Weights of a small transformer language model: 14 layers.
Each number is 500 + 25 x the weight over its row's rms, rounded and kept within 0 to 999. Layers, rows and columns count from 0. Numbers have three digits each. The size before them is the row's rms in percent of the matrix's.

# layer 6 MLP down (transposed), 768x192, rms 0.121, rows 444-516, columns 0-95
098:503503509508482530477519500446496487481523503499506507495476465520499456500525485519523458493471526496474441514489493508526471484513479544467504505458465498500484516506464457494506529466483508501497515510496521524506512494481543510529494487464497552505504526470491484504521480470508468485
112:550501480507535519517550451481471507499476521514450502511524530462469484512485446509547499495529568497531465485517499493526503489479476488460506436499488504488470462493495498556503527519473536505502462556470514481474468502532482515474458484495483492529487509491508492488436481501476532481
100:488462486486549501492514477519516495510512488541502542493485484456498511500451480514485499462494486492461494521504503486474491495546441544512536496495565485512477501451465471496526511472499483506497500466521481491509487535504485499498536503529545431460466478495479521502454550494481545469
106:484480525504525495499473506486482530503512544524529494500473554500475486460509483477535516520508477531498526512465464482506489480533510556487507471467522463493508486448473455524511504500476478492433485523507565534506523544500549521532508484461490544539483500497483534480496498510553463487
107:474517477486509571524480496520492492484459500525528472482482465513506491457543501489516502501417539497535539497486493506519465495495514520520482511493529494470517457501534502482526497491509439500520466537516514475523519522529520475518531540463505502536491532496446508514491469491463468503
096:523483497494498517474514438515510500487452522543515497519467520503527468545477503495512518517473450511458475501518490514500528493486539497527512482511534482519511507550499481501520525469507517474510512488481504519450505517521468479524471516515470437494514467516523486473527522495472525531
108:473535537491480477484522493517478554447521517480494482521509445494467515497491491495469519483504494474503502484461500532507440524490548499569505476519533525533467500509506447505566506494532487527517462496513539449513489495494489454524473550541492498485487486491507474506467507494509491464
101:478452475452536496522500519485478457510539499507519506482499514521480524489512514491503524465498478494478483500505506491507516506541523457517476547514514526567528468458553512534512470524502456447479497448527517524466475524495519519479518510539516476496482555485463502475516473472449516510
106:497520502504490463497486489491536490540508484496459511485478484486479509515543503563519485487521471515489515544465469509517514548527544511493469504472482498440505496480482532487540472549489505513519564480495509491510521480487500498533503478536512508464543503525507554519486486482485527492
090:488511468537511508513533486492491538475502480553496485507480505515502512514507517481533466495473475520503474490534521564504446516464524501438537482549518503463491508528551514511515504472552494503492498487480507464489468481488499534549484510460516545539530495505474511496507528522502517469
092:516514510480445485497510494500480460514558514493505520506455522511510514516514477490526453506491485527517468466499463491519488496500448572532514455556509534494472535474458484490485490511541551485502479520462493493487516498471521495484551488478504517481546453505527500484448436487497486519
100:505468481497486469487511469509500510481434500486517513528475547484502458508514507538486506512484509489481446468461501499480496500551477489468521473540513527513512519488525544512512471517541496489464482485440520488494471490485471477510510519523539522509498470491478492474478487490549452492
085:505523511518538467536551481492503467517503484547554471480466466469487471492506496511501492486489479523476512479554506475499495475488490488494504490492484512503505476441534509454504522483539501450496474455468488482519506503494466491485534507531481510485496551486525481474486477505470501462
096:505528461455521533543528552504494479532479478532490519519525455525529516502482524507493468500480523505540532497504552530478519501473540544498505540499485471523496487491518539488513476497539476480490477529478488521500481539473490476509522459534490509514477506463510467492495490545484465530
105:523527501489462501510534524498532523540468554482459539512529514513532526538508483475482500502508452516537484520510545511471495475503513515498524498522494490482517485505473482542490501516518496479506508532550502493513478500536474508503495470475482532454517427514536478536516478488479474537
108:495479484516538548513530495446522501523537511479522513489533509494486511460511497571481508514508475534494533502512487539448489469477489492507495476468487510521552483472553490483511513543480513535487482524504491439487526509453508462504460508514503486464479530502509468547556527465487482527
101:478523520534485551481495479508489489529506473531434505477493459486504519466505474500503484515469435510490439465488511502449554508487472497465532478503541532474519470522497535494452486503505508511487549488476556475513501489483489496507490528539524516500472509451509483420495502451444523512
091:523561502495497492495526480520492533502482491541522517499479505480507530525523492500461555460453502460540555535490508568482492487504493532463521470463484498515533539469505498512510494488504499529512532519488509475522452512467486497500487487525513481486536509518469475457507526505502473492
097:485451507516496479532496526510470493508462531485506481465501498461521535530438474489539480466538462483462518493489518507495512510514484470502457491515487471523478479517469486490541507521510484503497497527478499525502494496471502539481508481473488515526473534531525498515495550480512512494
102:452489480552464445472527503492481486434453501504483492525501506542516456500505463516505527530473515533473507474518464521551492462507481457501463526502521515519532523504482509516510483499510512553504548507550505510481509507467484526503479504531513453548532485482523463483452492480522549513
110:517524490467484547505500494516486524506509461500486501460497513476475461494470524471477499482504494484515524551537547450475471465536492450497449495561482486483437465472510514521546484508511493506519503481478494530522500482519506537474511513493486529484499524462482512499514486488525479504
096:495503537482505481518533534506517502510517532454518499464524506450500504493524499481502488508483474488503465526471487455491530546501527497506481516544495493509504485464557459439549499531497517474492516538456487504482476470477455480523478455508468526524506455523491466498548500505461490487
095:509511461516486539536489538506521510532498496549526509519477532509485501530489542477434506454500503544495529506484517491527500491496510525465542492504413497493487498499492499500526533509445537499519496491532496499522499535478515473470495442514516480521519478519473531543526448505489490547
100:547509494489505514532472465481520491446541469511506495513465428494502457498536501479507506523500533531490558508514511455522530539535558543499478490501520482506496506503464482497534542520514516480495481524474490491516494501457489483501496517510537531487459469479502481491508502510533454474
095:504528509438489496484517512544479502491498504516542524556466496538490530471455540479456494556481474524474532472509509487536492559464493468528474491473508498518498512481496469482511478480479483474522526467463524517491499481520507512476549495508524473451530516504500513541476500499518462531
097:521542516454507475485535501480453531518516510565516480516493475485494516516530498469493533536534518509484504482459480496516516532495484541495512494558536454519472497526525524483516484516505537526473465533524539556534491531529471468466484529512507507502524499522455482512509495500519485487
109:480525494486520477525497508581521494504467499501508528513519523514509490508506503562531511481516512472481519510491542546496508589479480463454537499436510494519496501504497488505510509559510548551497491448481483486511507426477481531500504489492518525514507464497491505502543515507517522480
111:484503494516447557487496479477519512476528515502454492495491483483440535506514487486480486453492520472513556454499535436525482482548535501474498486485468503514492441490488474466521470504506510450529495504520526532473477490487489498519515568514479518518501487531512513476437467559481485505
112:503540517518515538471493501479487534513537520510490546496506548533453475457484515485486503499494509468507570488507486503465517497525517502508494476515470491521483519439503470468536444505495487512517489532528488490584474498492486518510527496486488442479523519514501508511460499515516486534
097:510535495504498483455532570510493516464486479509545512537478525467504465496521502496520502528487481498516479463558502524512501471498540479485517507470516447502497496546460510485560522487560482523493494461559478500466532467534508476476507507491480476542487497500484464497490500482488477527
101:500535543492519469522557504510537503528469475480492539527487461469456465522494463497507517473500531482503534502543516478514484459456491497518521507473546496515484510480466535489491497493501486509455511488516514503520442503514478492523492468502515489495482510508483556480532509509483494480
093:533520530482536548500492481549461513519479494509489526467499470498461484502493481503523499493485500492540536566538471479508513486485555483504518498508471489479445514491513465495514480501481519562454498504538498485493527470490493537520493487484520534488491532479488463531499492515525483548
094:470513505493543543451524462468453461475503502493522506522474527497444477531495489463498492526528506505556496494490513505478479571498513431485526479512518517484524508490458535458458483509486494528486544523518435477489508474529488513486458489502497524489504487465490507534479484542492489481
103:476470536480468506482529507513509477485476477480530496540489521488481508513503466534490535421491490550530516458470469488497515508511531536489458543497485486512494500556525502490538509472463455507528497513504485518497507474520516506469515485520504501502500551462456504537485511499522479511
098:520528500513485450459464486468497470520533549500478526536480521499515464481528538459504504564507499534522506505495509512499494524470481465473499501478509474507483525489536525481458497492566479485436507476477451464532516512517478471542480471493498499527485508518516529494489455526507502528
098:504521539487469521501470506454504517472479496481473490497500537530521484466536484506498473485477549476456446492512515470505496449485468497450495525534478505541527549445538486524513479517468507501481480488534475482514487515519503520469495507491496495517522511531512505506505458519500493472
096:517510482517467468500463485486509468474526542486495493499520495490476450488488502466543437525485512512535510490484522470452511502482518523477517537500502505498483490461497483466466471530513447505473493500452422569524514527509532549477475464516445447522499481519483461507509504511514525522
096:505526492528555437520478473485488483485477472465516502483508511507502500538484537519499520482505507489519485465496480521472475491496533486517475525489541540471522457506510508537515548509498453523527527489512536505499483533490506491503476500494502527432505527518500539501455505539491506537
102:536484495490503456516550467499549473501462481452512540512540498497511544524539498529501464525520577486526583497483477466494474526518493469447532486512504530534525478512471495498476534498497500521449537494497453535495500496548504486475489512495481443487470494492476532512514484508481553508
092:513478507489490511501527477498487514524503488484478471459510489506508475530516502563515498457495461479513556521475498494531506476510493486511456488493476480487468511506515535503519517514459493558505503486557484516475454498487464490442493475525505505524461504513455514470512528504481480461
092:489538508484519530496505518468468479496471535524487456514508542464501461480508506546507518502506535532470504487475516501517512478468505505507522519546460482495467525534486490484522476464485473531481480539470502501506546512452513479501464479471479510469517529500501535497446511504489502503
104:536468515504507535488540513486510490458538502542479469552521513516485503476451464469491462514496515506510466513497507536492501498510533489488496494528536473465527474528477481530462493505487444497454514482507510484507526510487552513486531461462498516535524486520487538472467533489528475498
102:498485501474526450503490523490506470493488495511534498538456551482477452523504512517474514509494514495524475510462484488497478489449452503496517508570470516548515504489538536478510501495520484534494482488475515476474485502516446512514502517521475481502505462521556528473467502515499476499
103:488491458476553520497494517489509503532495506502507496564486537488497505513470483522521497494567542531531490486505480497509496471517513533552477552453505532522482479465488511491524506475503475529519516512506474483536558509530474493453500426466504521485495522502479528508501489467499519499
107:530537509480489473487566500520504496519484521488456520507473559503539537476495518480510556458498545491504496521511517492501516470506500462536456452505511478529469529515536482472516478492504489514490523541485514544564514497500512492439500462548492480524516519473517473504494535524477509521
105:509506479469506504427484469502500519504522480506517481508491521516481525494499489493499515542474454466542491511484465527520515485473506511531463516468480519495501525525521468506527565530460521492521514495499515511539516456541492512539512488529495531500481485529520524537483479483493469505
100:474481551474532481473481483512476523497487487498495513488474526446508522482512546514429532509488519542475467510445492491542497477486470489480486530476490535554499458525496556510492499534518496498478487492487513528550487470505537473503505513528524501552540474473503480514482465541494504500
095:493520524523502505497518473517530532493511477496483497502520480472495427485490537509521501486498493514517512546504495481483489521532509498454521508463429499537509514524529453533520545478477501496504494510498472474438464497470465494461445527455453516512516488498490502485491493547483479539
097:522481529513457489507491527501514543479480474490497518501506511537522501503526488498519484479454495508487500556487504519497469534474494499482519479527516484503494509566494529507468504536534475525482550531443486467437482470472537491478495476508517523487480467500465515506496484501488508462
102:506503510526502453490476511523525498494508514497541496556482477519495442497508463535537491509534501528489498478448506479501505493501469489538478510467535475437474508496484535501471483466484509510475528468506512503516477509482484522508490502468483506476505546484526515524489501524489524517
102:474482498521497508509457515502490480482456484525554483501524521494509450491463496553467408476522466489489467534520506480521452525532505471445513497531498490524484482450517513495547474499505493522503489513538473475475517505534522459429500508540482514445462497542480498459508502470505505493
109:538518549496526504462464488541487552540498499509478486531490544474518497513489489513514502535534522534473496506490424541496475518507488482522514478516517476511515522524487510490513499546494494501486498498480535506507482520471503466524526519500502481469479460553516489521516524472464499548
093:496519522477472461532508481467537453494522490503492495514550517519504517529515571488470542520528533464548439495451488491515489492515504522433520486478494512524498507482435500491503476501513526466484555481488503508485495499500509525476502487518509490536507475471510497461525503530496498465
095:499497486496490498465519490509509503465456524466513522496532462482462519564533509512494504519549486524502505500485477467485526467551527490479486540504548461487476513508507499484471500509475449506459500510469543504496490516511478524524514497498486487473486473501515506506509468536530490529
098:481506512504526498563500511440502512490527493482493503511495546533512496543504457514498515469457523521493480485466533518459507457532519472477542485513461565476508500514507506440510505527501510501484515517478527482481487516498519503463484416473516486509518483505488457496469491466483490497
095:479502489478499492512547499469460554477508470524511508509471480518480468511447498484499483512448423471483478443472498489554492508449480511515490449530449512494551499523512525493501471524491469487511562488489508511499551536482506530504514501449477497515439469505475516479471497485519505511
103:467515449493513516512472512492495521541478491502481494478503515485465499500520542479527535462548522437463562471497531522501522513496499516538490477514501524517452489485488498549494468501518482486475502507518489508509516514472463502491485495556526519489538528521507481541516499518503534519
102:493483523546512499445512477489511469463454474511527462470514534465476483490511492449489536503498539530550557482481496474491467448525483491508492516518487523540496523515466449470506485489491494494507525527507533489479482542521468509461492522460517467492499519510518507482535480526497513550
102:472502497482496496490503470531470502555487504498543495495478525538491503527496467511455520511513521474511457489544509515477533527477509507499508483474464513487529492516497518483459465505514489505483458558481560503499516508466468520468484470477499451534491470511480504504475485445511467491
102:452458519518500534525464479470443517507486544509454482447459518503480504486524493487486551506482499466508455478490515485488478494490533497533489535547543532464467496521507508499480506513526512498456490503482492512508521480490529467512464502509514524507474538496550556516503522473499513516
095:517477513504564463488478505447503493487498499508458499494483544448501479552518473550515524527482473490508445524511521499493531532483516479472472482497457484456540488524524523479451491507515485536462464445473522509479461515494487519509526500476532499509527491470498517509500511535475498547
109:460479480506486497496516482544488484484515523514497456502491538496480483533489452444509437461472485542532522458541485510488465487477496513537515483485498569483508508515473484511474519483472526507514515449509494482519512503461492526488489499484508470484498531484511482505546502483458451514
102:521511460525506499506518498468487455511476473541468495515536523554482518509484482512462466512490468495468444500493511495502550480503525516521465487498443508467522484484542512496461517509496479542525460470504501451540517476517498447469459524485485513495538468501455518487502493464476487482
093:508507501514497455517475425500475475519514543541514461500505501535469525490475456461487498511494513494491527504459500501443564516464539490493498558529514489505509533532532498496524479462530504477513515486526492490491495446528507498508541520490549466505497449508467509480502501493535531511
099:531480484482510476508496498476495460475482505474523542514512509473534509449504500478464518518565491461502499495496474505495541524456500508505542510512477510524520510521522541501495498458482485502499475486499531474453507504532530489493521473500517564505564494483496480480555496478527478460
091:498474545520512471496534478509485534523503479465514495508496532510544510476450458483507519486426504507518502470484496453531495483536466553483493502476486510470485506493514533502571505527492502453488509520562524467463483463500502518451498502438549546504471481487513497509472481511488513503
093:513496470514482502544495498507484493475507473473499528455541462519557541497525463530518495479472487478469459503483505499500480499507453473529490477516486513444490479515494481542525492519493474493491497484460496515461473551537506509499443506528566476514497525480484513458450491472501560454
103:492543522526450507479499503450542492462500477514503563473512521519468466489485549502486526485542468515477499495500488478521491469500516477462503506530535530497500529479497449540479519512512512481530533514496467535490519536488508518491493445458506509525506474499527484497502477539492442513
093:505574521483475471504527513445516500505459520463498471461501533528542544494504462512524500514489472504540494522503500492494466490516489540523489468508519482493445515494479514479497503479463471488507453476523498502493474486521538526473514516525537473519500489515537513543464516489506487478
091:516532501542503524539498448518499515492498519482491528491529515487488446509488489474499546495489556519518502518505519509492491491500528504518499502477461490500506498527519506454494508535453508491534509452483479485458516559531513536510525528474475484496461517476531461460516562531515471511
087:486501525520470501465468480484470513549533507514521509494501460462498468519519498511514494492488497512477482523510480516526505499474483498508503473543516468475488491519487493512498523492510504534485538479523549521523520486515495488476465459467537486553481512534496497545486485551522488553
098:533488499518482515511473502527517501466503530463525533478495549536502497506537516523524509506475515508496513469503487514491496476479457495469497453481515483543493521481512477466484528464525471534513522500563517469486539491523460489513485485479533517550466505545538457490520494512477542513
099:527467506502501535521504502519497495524490553511540498497471458486459504502484495449528493556513469480474494507474473503501511469550538463568471501463468491478511545488501470532530530462509521503516514493507477489536495517485494451468507538474502462494501469540503490490530479534492499498
# layer 6 MLP up, 768x192, rms 0.115, rows 445-516, columns 0-95
106:507497503467496519498504483491503512556457480482491520508506531443462502534540514504484499502495538478512485508505525492482512485440485515544480467504502509499504498478449489530515541507530518472507465480511454528453499491476496473472453496492523514472462522503493470531499531507526525506
101:515545520507511525491492498465498473576532512490521530501547504488490542483495488501488593498499492449511499526519506474481499490487513490487535510511531476498513511537499481500478493451429514518499497523509493518516531481520486572544498500497490478422455475513473500461495486486482525487
107:534481498547513483493489479500500487509493511486496559543496504472538511510532479477501534506516489518531464486506470450555498525522501498480543472502550477489492506520521480497495560506495496482504515493457567529517456514489512501508484483485485545468525499492479506479488511475474490485
108:530509549507514500499494516503476472476525443506553509502483510530464525485486499522474515504519494492496534486506504490511498475532480520492495476470495488490544469497491511532514515571494457475491487473446500522510507485493496526504520503480482494537529464465465488537506466525495495502
101:511484530483464469518494476470536524483520478469497504520510463448490503552490508495497485523458489522446486530512510510526539493543507476503500547481467511486478507518495528509486486503458458499509504522508499515504483489468499510536507484462477499497489561483535485496512515458519538459
104:476467521524481497492503542547502558459471460464502527450507514482463526478506458525450505483510460541492533523507494547536438497479492542537490466514526480520512516519522450502499484525532513490480472501496481507500512499504495478489517512492492484471482495478527481527456500497494513484
107:516478478509494464555482460479524495534502474456514507545478472536468485509492465505493535488463494509486511496500502523516506537518498500497480497494491471507480462490515459493447530486485456523541561481500497480520468507492481492501427536500476509478517479501487479506492547497508529496
095:488510511482490454498463483482496506511537469498439467481513508430477503512473482519505506474482542532503509493481517501489463503522477511506518481525500494488513508493453506476508475542492488490514492484493466472477514502499493509513481477513513472465530538489528490475470495527497524522
093:501495494474519484475501489462527495498485445521512479498492502514542498463483524504512544484501520504531494491481493533445527485510515485519474523440507501464479515525459516524492483542496498477562481535514482501496473478483512493488517506507430508470483489482533535537515542515555485469
095:537456493556543509528480500510499534498537490469514496479494513505504514519510464463481516499490507472515480466493473539480486511495499507490511506499516519518511494519472519471539489541518460507523454506523473540487485513491474528454511493546501479526500549492488484472489513528514489478
103:530500534498529495521496505492503467537477501482501538471462471483469506488504528482499456492525486464505510492505477501479470494514517489489520550518473514490510524469511496499473504485450449464500489499515472502541521540476487495460485474500550528461517496475520521494473460522490493489
104:506518483515467505456500493493466463468522495442477491483499496504506470507523502453499482486539484517481478484528447501510499463507491493445500459493545552450512528536522505559438500489508484469500508560513467518482543519512534536504500498462467510489464508501496482497484487483525547465
096:506494495503462520536488490483509543519514528511500487510512483491516499486548503511520480489501482467499513499508462493511494526461495502531504473492486470498498515487514458495458558481517492468494480530497447505468485526488527515488474503495489532464478512473529528459549480527560492490
094:518534492544505499541545512504487476465534532550498484484479504482487533510517483526490474452520506475538531512489509512492493482535449478510460545485550492536508519495502496486532500517491491510521490512477499469497507507488477541521461523480473533462523510515549499563523543469460499469
107:539493558517508557506465519442501497506472492489494474459510485494464515487519461462503495520478466508470518491476496524472479453489485493534497525469511447543511520485510519510456509479488504491501507526500517482488525478505469516494507480495495503477478463458511500495571521533491528516
105:453526461514488488514492501454546495491511481510485540520519490519481561450512506518522490481499516498514525521509516549514502508526479522489455468447496473541452496509461512490520518547501499448541469502507491513528481476539523487525507474508516500477473516482502526506427502546505492504
100:452508513478486478509541486543477484546525503511495465511480509509495523454461516529469488510505488508493463506488515455488477493499493516499509528469556485462472487531495522518555479491524462505494486476485478520480506528527486498547497548486500502473501514550530516497510513454502510493
097:512511481508511467510492480519492526515489511486524474517494557526513504524491475524506521519491511503501487525508491529495477516500521501470493522515460501516475498473477458525433509461465484541530550481514495450475532499482476542513520537514476489464462482543462508529491519495502561476
105:466470510515474472481463556493507492479504508510483488504427473495471459509524486492516501491499513504473484507512503512519468469539489470505474506471540522445478486528489520540489516524508479491489527504513482515524472472457506512496495526492478513481471473491474511518496504478490545475
104:497514479522508517540508461528526481500515523554491478459481484497466506467483490496476525531498531486493522518490502481493466489557503544517466477533510530524436483516481477453509522501487495485514458465487492500485469502480491518514457506549529516494482458484485547540539484522566478500
098:469470476469513484462507490511477496487540517507506513514511475505508505499513473528514496503486492522531505531480509456513455515524472500482505471509514550480541542516453573544497493500513481484495529497513489498525504501504467468517483547546550478485488479477518519489465508434519525468
097:511516477522506493514526472512508502522492522479492486511533498507469531482471543488454502485538539520485481514515514519449491476490489513508514508557450481472518482523517486494516511523515537446513509505486470478548497530449490518469479498523535548485503525522487524493526514516491469501
098:474457559500508546518536488514464470538489535489518490509510495457503536474475485514490490481464461492525486492500536453438520490485565489517486489493531465460503459500485510499462523484456500539490512499544475456475546511527469509487510513452469501504508532530516459492492498475497528508
086:524497482484510511483478463509450451509540484533546548476441513488504517498535522466500505517522463494494535480566488456470453506482493532496511504483511515482518536543552478434476497501483495442514538494502497528456506489501570507498520537520522500522496502491507524519532506517472514506
100:494436512537463511511467514482550484527530482506463521486466496545522510491510514483501508480524491462511505532514511480498474525511516525554520539485523471484472504452507507449478527463513507464516523464516477475484470514487492454488526495471537487523461464546562483470495520505553524506
106:494484515499514495521465512527544523503506478513497481495520483474468473497429504475512510507505520522497472500498475489497507496475495514457460460507557526500479471515497533497505509543495494503561483480470483505513485476517472523529504471436472506456518528505522505464524508530499503514
096:514528511501508531468485517506477536477521520492541483526522510481522543478472477507482473448464520493534495500513502467516439499463487507492571559509481521457511513495474509516517502488526506462507511449507474514498471474501548539511506482455478467481538513532461472460488466464493490550
105:488558509497518447453515479491510508479494532542459530519473504477538496491511517497500539508501498522497503519516480520495497502522487498526495495473483469514471514483503459489449525508543499454486486522479533480594499519495484510474486514475502515514518534507533458522487507441461509484
097:507524456533496445507509533549516500506491490487517501524489542523429473451504527465531512500495490506503469498512525493555503507491482485497549535487513467498520517502504477484529523513506506476538467486542469440492525478542422488496487504539506493516487511496515510458511504533518507478
100:544538522523493517483465509522502488513524516519505541510501525482476507482431523513471514542504503506467537512502500481510524509462533530467482517478470504546508481500481463494506476511493492480471510533487506462528480447505457506545493494438530485479468523525475525492493477527458492507
094:471508494508515507487473495513491478498495537505472500472558514488498528513527486511468477504502499521500443513499485495526478491535513462512470505503470490502469525489493517483488481535533470471511532482524519511489494502487472494481508546498558515508523507511491519528541509488468509470
091:503515514499475484486453512499512468498487530493487472500474509484468497497437482501486484511490506495496503467513497510483504501505513516471479482498503515495477513475526494499496571492482446526529559513496537530528500434459486480541500584521484502492501466481505523496469493494503543465
102:527492496516480511533505531487494519526471549503473467495485520498470484479498505518526491539468536459478529485527491519493487521512513490500496490513492477480522551513483528480532531503487496485503493493498498468468459535457465520537453512441556490505512468516463473443508497468509524466
101:488490532517501521471512518466525494487505453506475502522517481504526523482466498463481518518524473499522482483481513535489508425521459452446514513495460498465472521515479503482515485545495551519483492518480494514513493530526497501525486489503468485531505499520518518526458566466542524471
100:461485514549509507546489520490550470526490516468482490501526465548511484472494484488458493469502512478495521508536487502510491504481531542474449510505456495455519501518519553497461514473514488532510489495482487501521472470513491497523449488522457477479521490471508508454525504490489492492
091:477525510492495451477439519516477467503503492463463486514520474495495473506483518469477528509487505531486506497509536482484458486552485480482498510465534529458511538484459496517467542525528469493532494520537480529483492521508494526538541513500506470490509484501502458540522502490488480498
098:518525508441505483535529505527466500490511465491499527501506504477477517481473510503487536538500457540492499448458496541512462523484502497519502492502512519477514472517508507490501508538472450499494534499507521520495520521483498548474503478495487514499491508446515533476489533536543483482
102:480512502493529511505475456527502510542486489475484517532483535503508516496495497517489520497482515483515512517492504521548482494522514461491482477475546541504496471485508506485505513530508486474514560534522472499487518484527487452503493531546526507475504495465475489495492503500530490435
093:450536464481515490515491495514487464510507516467484462496464504492503557473482518495466522501461491549488519525506467501515475509533498518546470519511481475477500514524512489503469481506481500505492510509505466470472501512489475496537515509552492444483484523505463523487517523492533453511
093:501498486508482477501496529486504513494487534514491521509480473539532514484529506492519504501526477535501464490495483506494486519510440510466523511472529502513520501511476523517484448470470456506471528479510515480477522460496521518524570526498466516528522550453461498496479548515513494482
100:507536542539521520528490552491498522484511538482539538486478495507475528477463462533521485543534502500523488486454515499513518475486469520501493536483528507523516502476517511528485508458480436472505484497480449539494502497467546476504516465476472513502563484489502517490528513484495545497
103:515510524487457446473466490469503510517508541489479505480505488466518501498481491447465516478489511527499540471446536483477473479473510481514484488528492496511497473542509494477459499475496483492467500525517523501528448498531495482508499485546471503453519487498554530477477499524479542470
096:507488451485482476540473524526505531509509478467518535528527519518475510530514517534562467488531491478525497509457526495536519492476483514532483490485542487495523484490479456493504497541473447517480482490511460522521521496488492531481483534482501504498502523523473485470487485494543525476
111:548541515469538510473490534527513489490503520511504498491495511541527492519445507479469538508486504517496506548497502510530531497471506508515537527455481463537500477471484491479480513482507507504482456510485503528566496489525485482518512498499514458498490495466469530469482514480514505472
104:519518496549545460508469510465500519464453489469491484489467503472525533474487509554462495496467517510518488454488548496509529483484528536515472467477521494501479517540466513488472527543499473493487496491488513458469501510466493477492493470515485502477487487480494488491554503489526470453
096:479467539467478417490459538521495523479499491507527501494470465477458520529460526497455549501500508520501522484519512533512515503491467487504479536471502502544527486523481489518520503492487522495492478551484502498526477484471467522531491508510498503508505478533454494531509484528510497465
097:526499494487520537447539540523506467501516490512495525526475500507565487480483483510465523516482457503485492478477514469507483496498524475474455508514526459468471524515490510509449515482518472483513498467479466486542475556545505501469497509487486527505446458509509521482499499522532485494
098:508502499526526472452499475489499508531550457534519525497509494520524540469522529466466486485483443525491459493534525514495471471528493527452464555504490498490480498479498513500519532509518453513517528461538489493544519498468525459473505511519550483499507511506499521519504524497514476523
102:490489505443497519526492490501502489529489482437505520494510484519501536507513511471508493470493505498486495484553527516470507493494486525447519512505491511449462503510491457526481496494526547461483494552515498480507546539485475473522519481515506480583490505502510485531492458466517475484
105:462459480476465474512493493462494507518508494492534490488489510508498495485511524499506511496527497515468486508472526482563517541483532533501526482476515487524553472477502457505477482507508541533557492510493498497494456547545487510437493491484489492472487448521498501483501494487522470470
104:518493508499505487464482472485521466486480483455501494537465503520502527468511447450497492555496516497516467474484486467490492529478469471494522522506523488482508500519503475464487502525525526504491516517481465527505504510508490487524493538496525501526469476501538515533502516494459481468
096:510487498505508521523499494530458525456485509524494471531460482545469498515514467481538486551521504530485497508518537513500523537506523527505469490538497526500477510502552511500458515458525481528468435527517521511485506533472464506481505508491470514485485545488494472519468513501495488484
099:504477514544500483509529515531484502528526488527481500483455493500567533448505551492493505512484473448498500507500533470570438490438476527509488458467502494471480498507486524492506534454528493495462469474487512504520504513494500477482493506469490525497531509525490491478515488507482513494
096:505497519492478506490493472513501505499529495491545506482504531483530469513501515516511476468517490541511518525473510494484477525456510530477495567504523524503518471482468589499495546487532473480454521511514520507519498508496492484527539474516513510486513539511554524487550508493512537509
102:496511491551479565517474518495460523491496528501503526533479509488550506474534481483496474505509495532504455495501507459463481489535492514492523517481522526522480465526495483479441495469472525455475483479519488525545539487486522482429464528507515520497510515535562475533501508480498520506
101:452504530483499503515507521524524472494498518493489533501491485481510507525479542468527581501565501479531551464487529504522473523537472494505470467540489479471475523512473465495494523504485502452524536500488493513527474474556476466448489517467475442515498528480519524457529499514484502540
102:498531515480440416481477508468545486526510541561516490485525550517556481478496471516499465494524490519482467469467512512482501504508529516491468502529535460516481481527512469480472482494491508463554467488510513518500458531532495489478486498528513518512469494531485471518509536442480470515
097:511481513493499483474520475498470530519511499468479468509516538481509505506485484484450453513471549467462497498507496501473486457491529505542511537516472536490474492551501491510482512468518489469522528493499499456473486476479507493468523515443512478488502461463537487526536536467519440513
105:507425489529488529495502523501524536475462519480511559520478511510468517490513459524471483535506488496505472499505487526431523474520491522488472494467502542513517486478530435520477507508496484463498512489517482464500544496476442478506532533524494495499542505500489505547481504512489464516
100:460462446479490506483504510506480518520477501522527490475501420488489532484539489506475556518519489474469514459487497485474519527509526507482487507467484509514476503467506469520477537496481549499554456526500507519480517486486515483488497479508550470449455486536472493516477544466519509513
100:504503529462510481535484517523526521486519464493489483500486462488543524474539525503501443492493474502531461504483523521511512490517490481417475489508525544525534511517465524486441484478475466504543482510522499492493505480488507545499512452475525464506498496438478462524514499477497525513
097:519526477537513518477513496457520479516503469524448487523526538489538567499508494489472525514536494493486506486506537465485504505483531457547487498511483443492436558539538478505449548496535494506536477497491479464495489522520483496519509504495488515544529512512521487466519489497495544492
099:506516495521490510538495518509478514515531500553542493530547507463455488503471528477494476498489454490494484470523444484528499527500508474482464550501479503547525490485483519501515462468518517481528515438496486492462504445487505539493449493517550526478505457497483459538490489489429493506
097:513498487521487436481474526548502519489505486492511529506538535518502537477533491458523532499510477521519497519562524490544495552480465491474483481525513442511514532511487516525495472462528485518490489506446512487510475475540500502508491541508526541516519506480521486472516510511510482503
095:509502472504474497487476476531536498504443505499508521512464428515471509495484521454511530512482456477542467512565503544541525517483511451491515511515520471510504494551486516532484532517481460531465492493466514499487502483509471481547490515491503500519505509481461495483527520563524548480
107:546485539486533475506510497515526439466496490538486468510511481478484534535508533465520482515502485441508488512491465518515522501509526530470504564532520515528499532538517467468489464475497529516469489514501459509492523474461448511508490472476500502495473499507485483507527496500526504449
105:502508502505472483507486513510473521445509480544472507533516496499469513474440494502504546488533519455550530454547508469521499494504528504507535513500515502483469517515496491484460505504492528522527475525478512513493500466528497483471475509458475457491496544459491519487504501536484538489
100:518518489514524502469458489535515469523489522484495521508537474506490486488498510512482502525472451460508451536509497504441496505521524489517527485478550506473521514495543497502459528502513469485530487530462525522460538496492495527526463491537505489464501480513508488508491514482517532473
090:430532512537489481512488515468554505473509438509506513514521482543495501527507486482512468495508535473497485471490526487488501475457494491509521535512488482510558471556496528549511507498503492545478513490498496503501483551470480435522456524487505505479448524509503501512498521457503521517
092:499501488521467525503491500544563518530515499568489503489489501491523512515539493509489473514465460490501492498490543529505506548469515506495499474495526504488485468502467510490501492497538508482572513454485532524508476473484498494434528505503515463498509445468502481501489482500486530497
105:473463540459477545494533506508520492493502524496538521513487456490532495531529455492481506522562471487464489521498491519505506498504497496532496484453498487523501472553494477505433468461448498549526512535514512460504552516478517481495499538491499468496530498483442503529524506508497508512
103:533474483498530471486489492505488519453521503498514484532503478480424516469529473484505491526532480508475497483469493494470521444501511530521516472487471513493547490512521486498508550468480474444496477499513480472527496495455520499481523475465504506446536519534503495525513459540481466531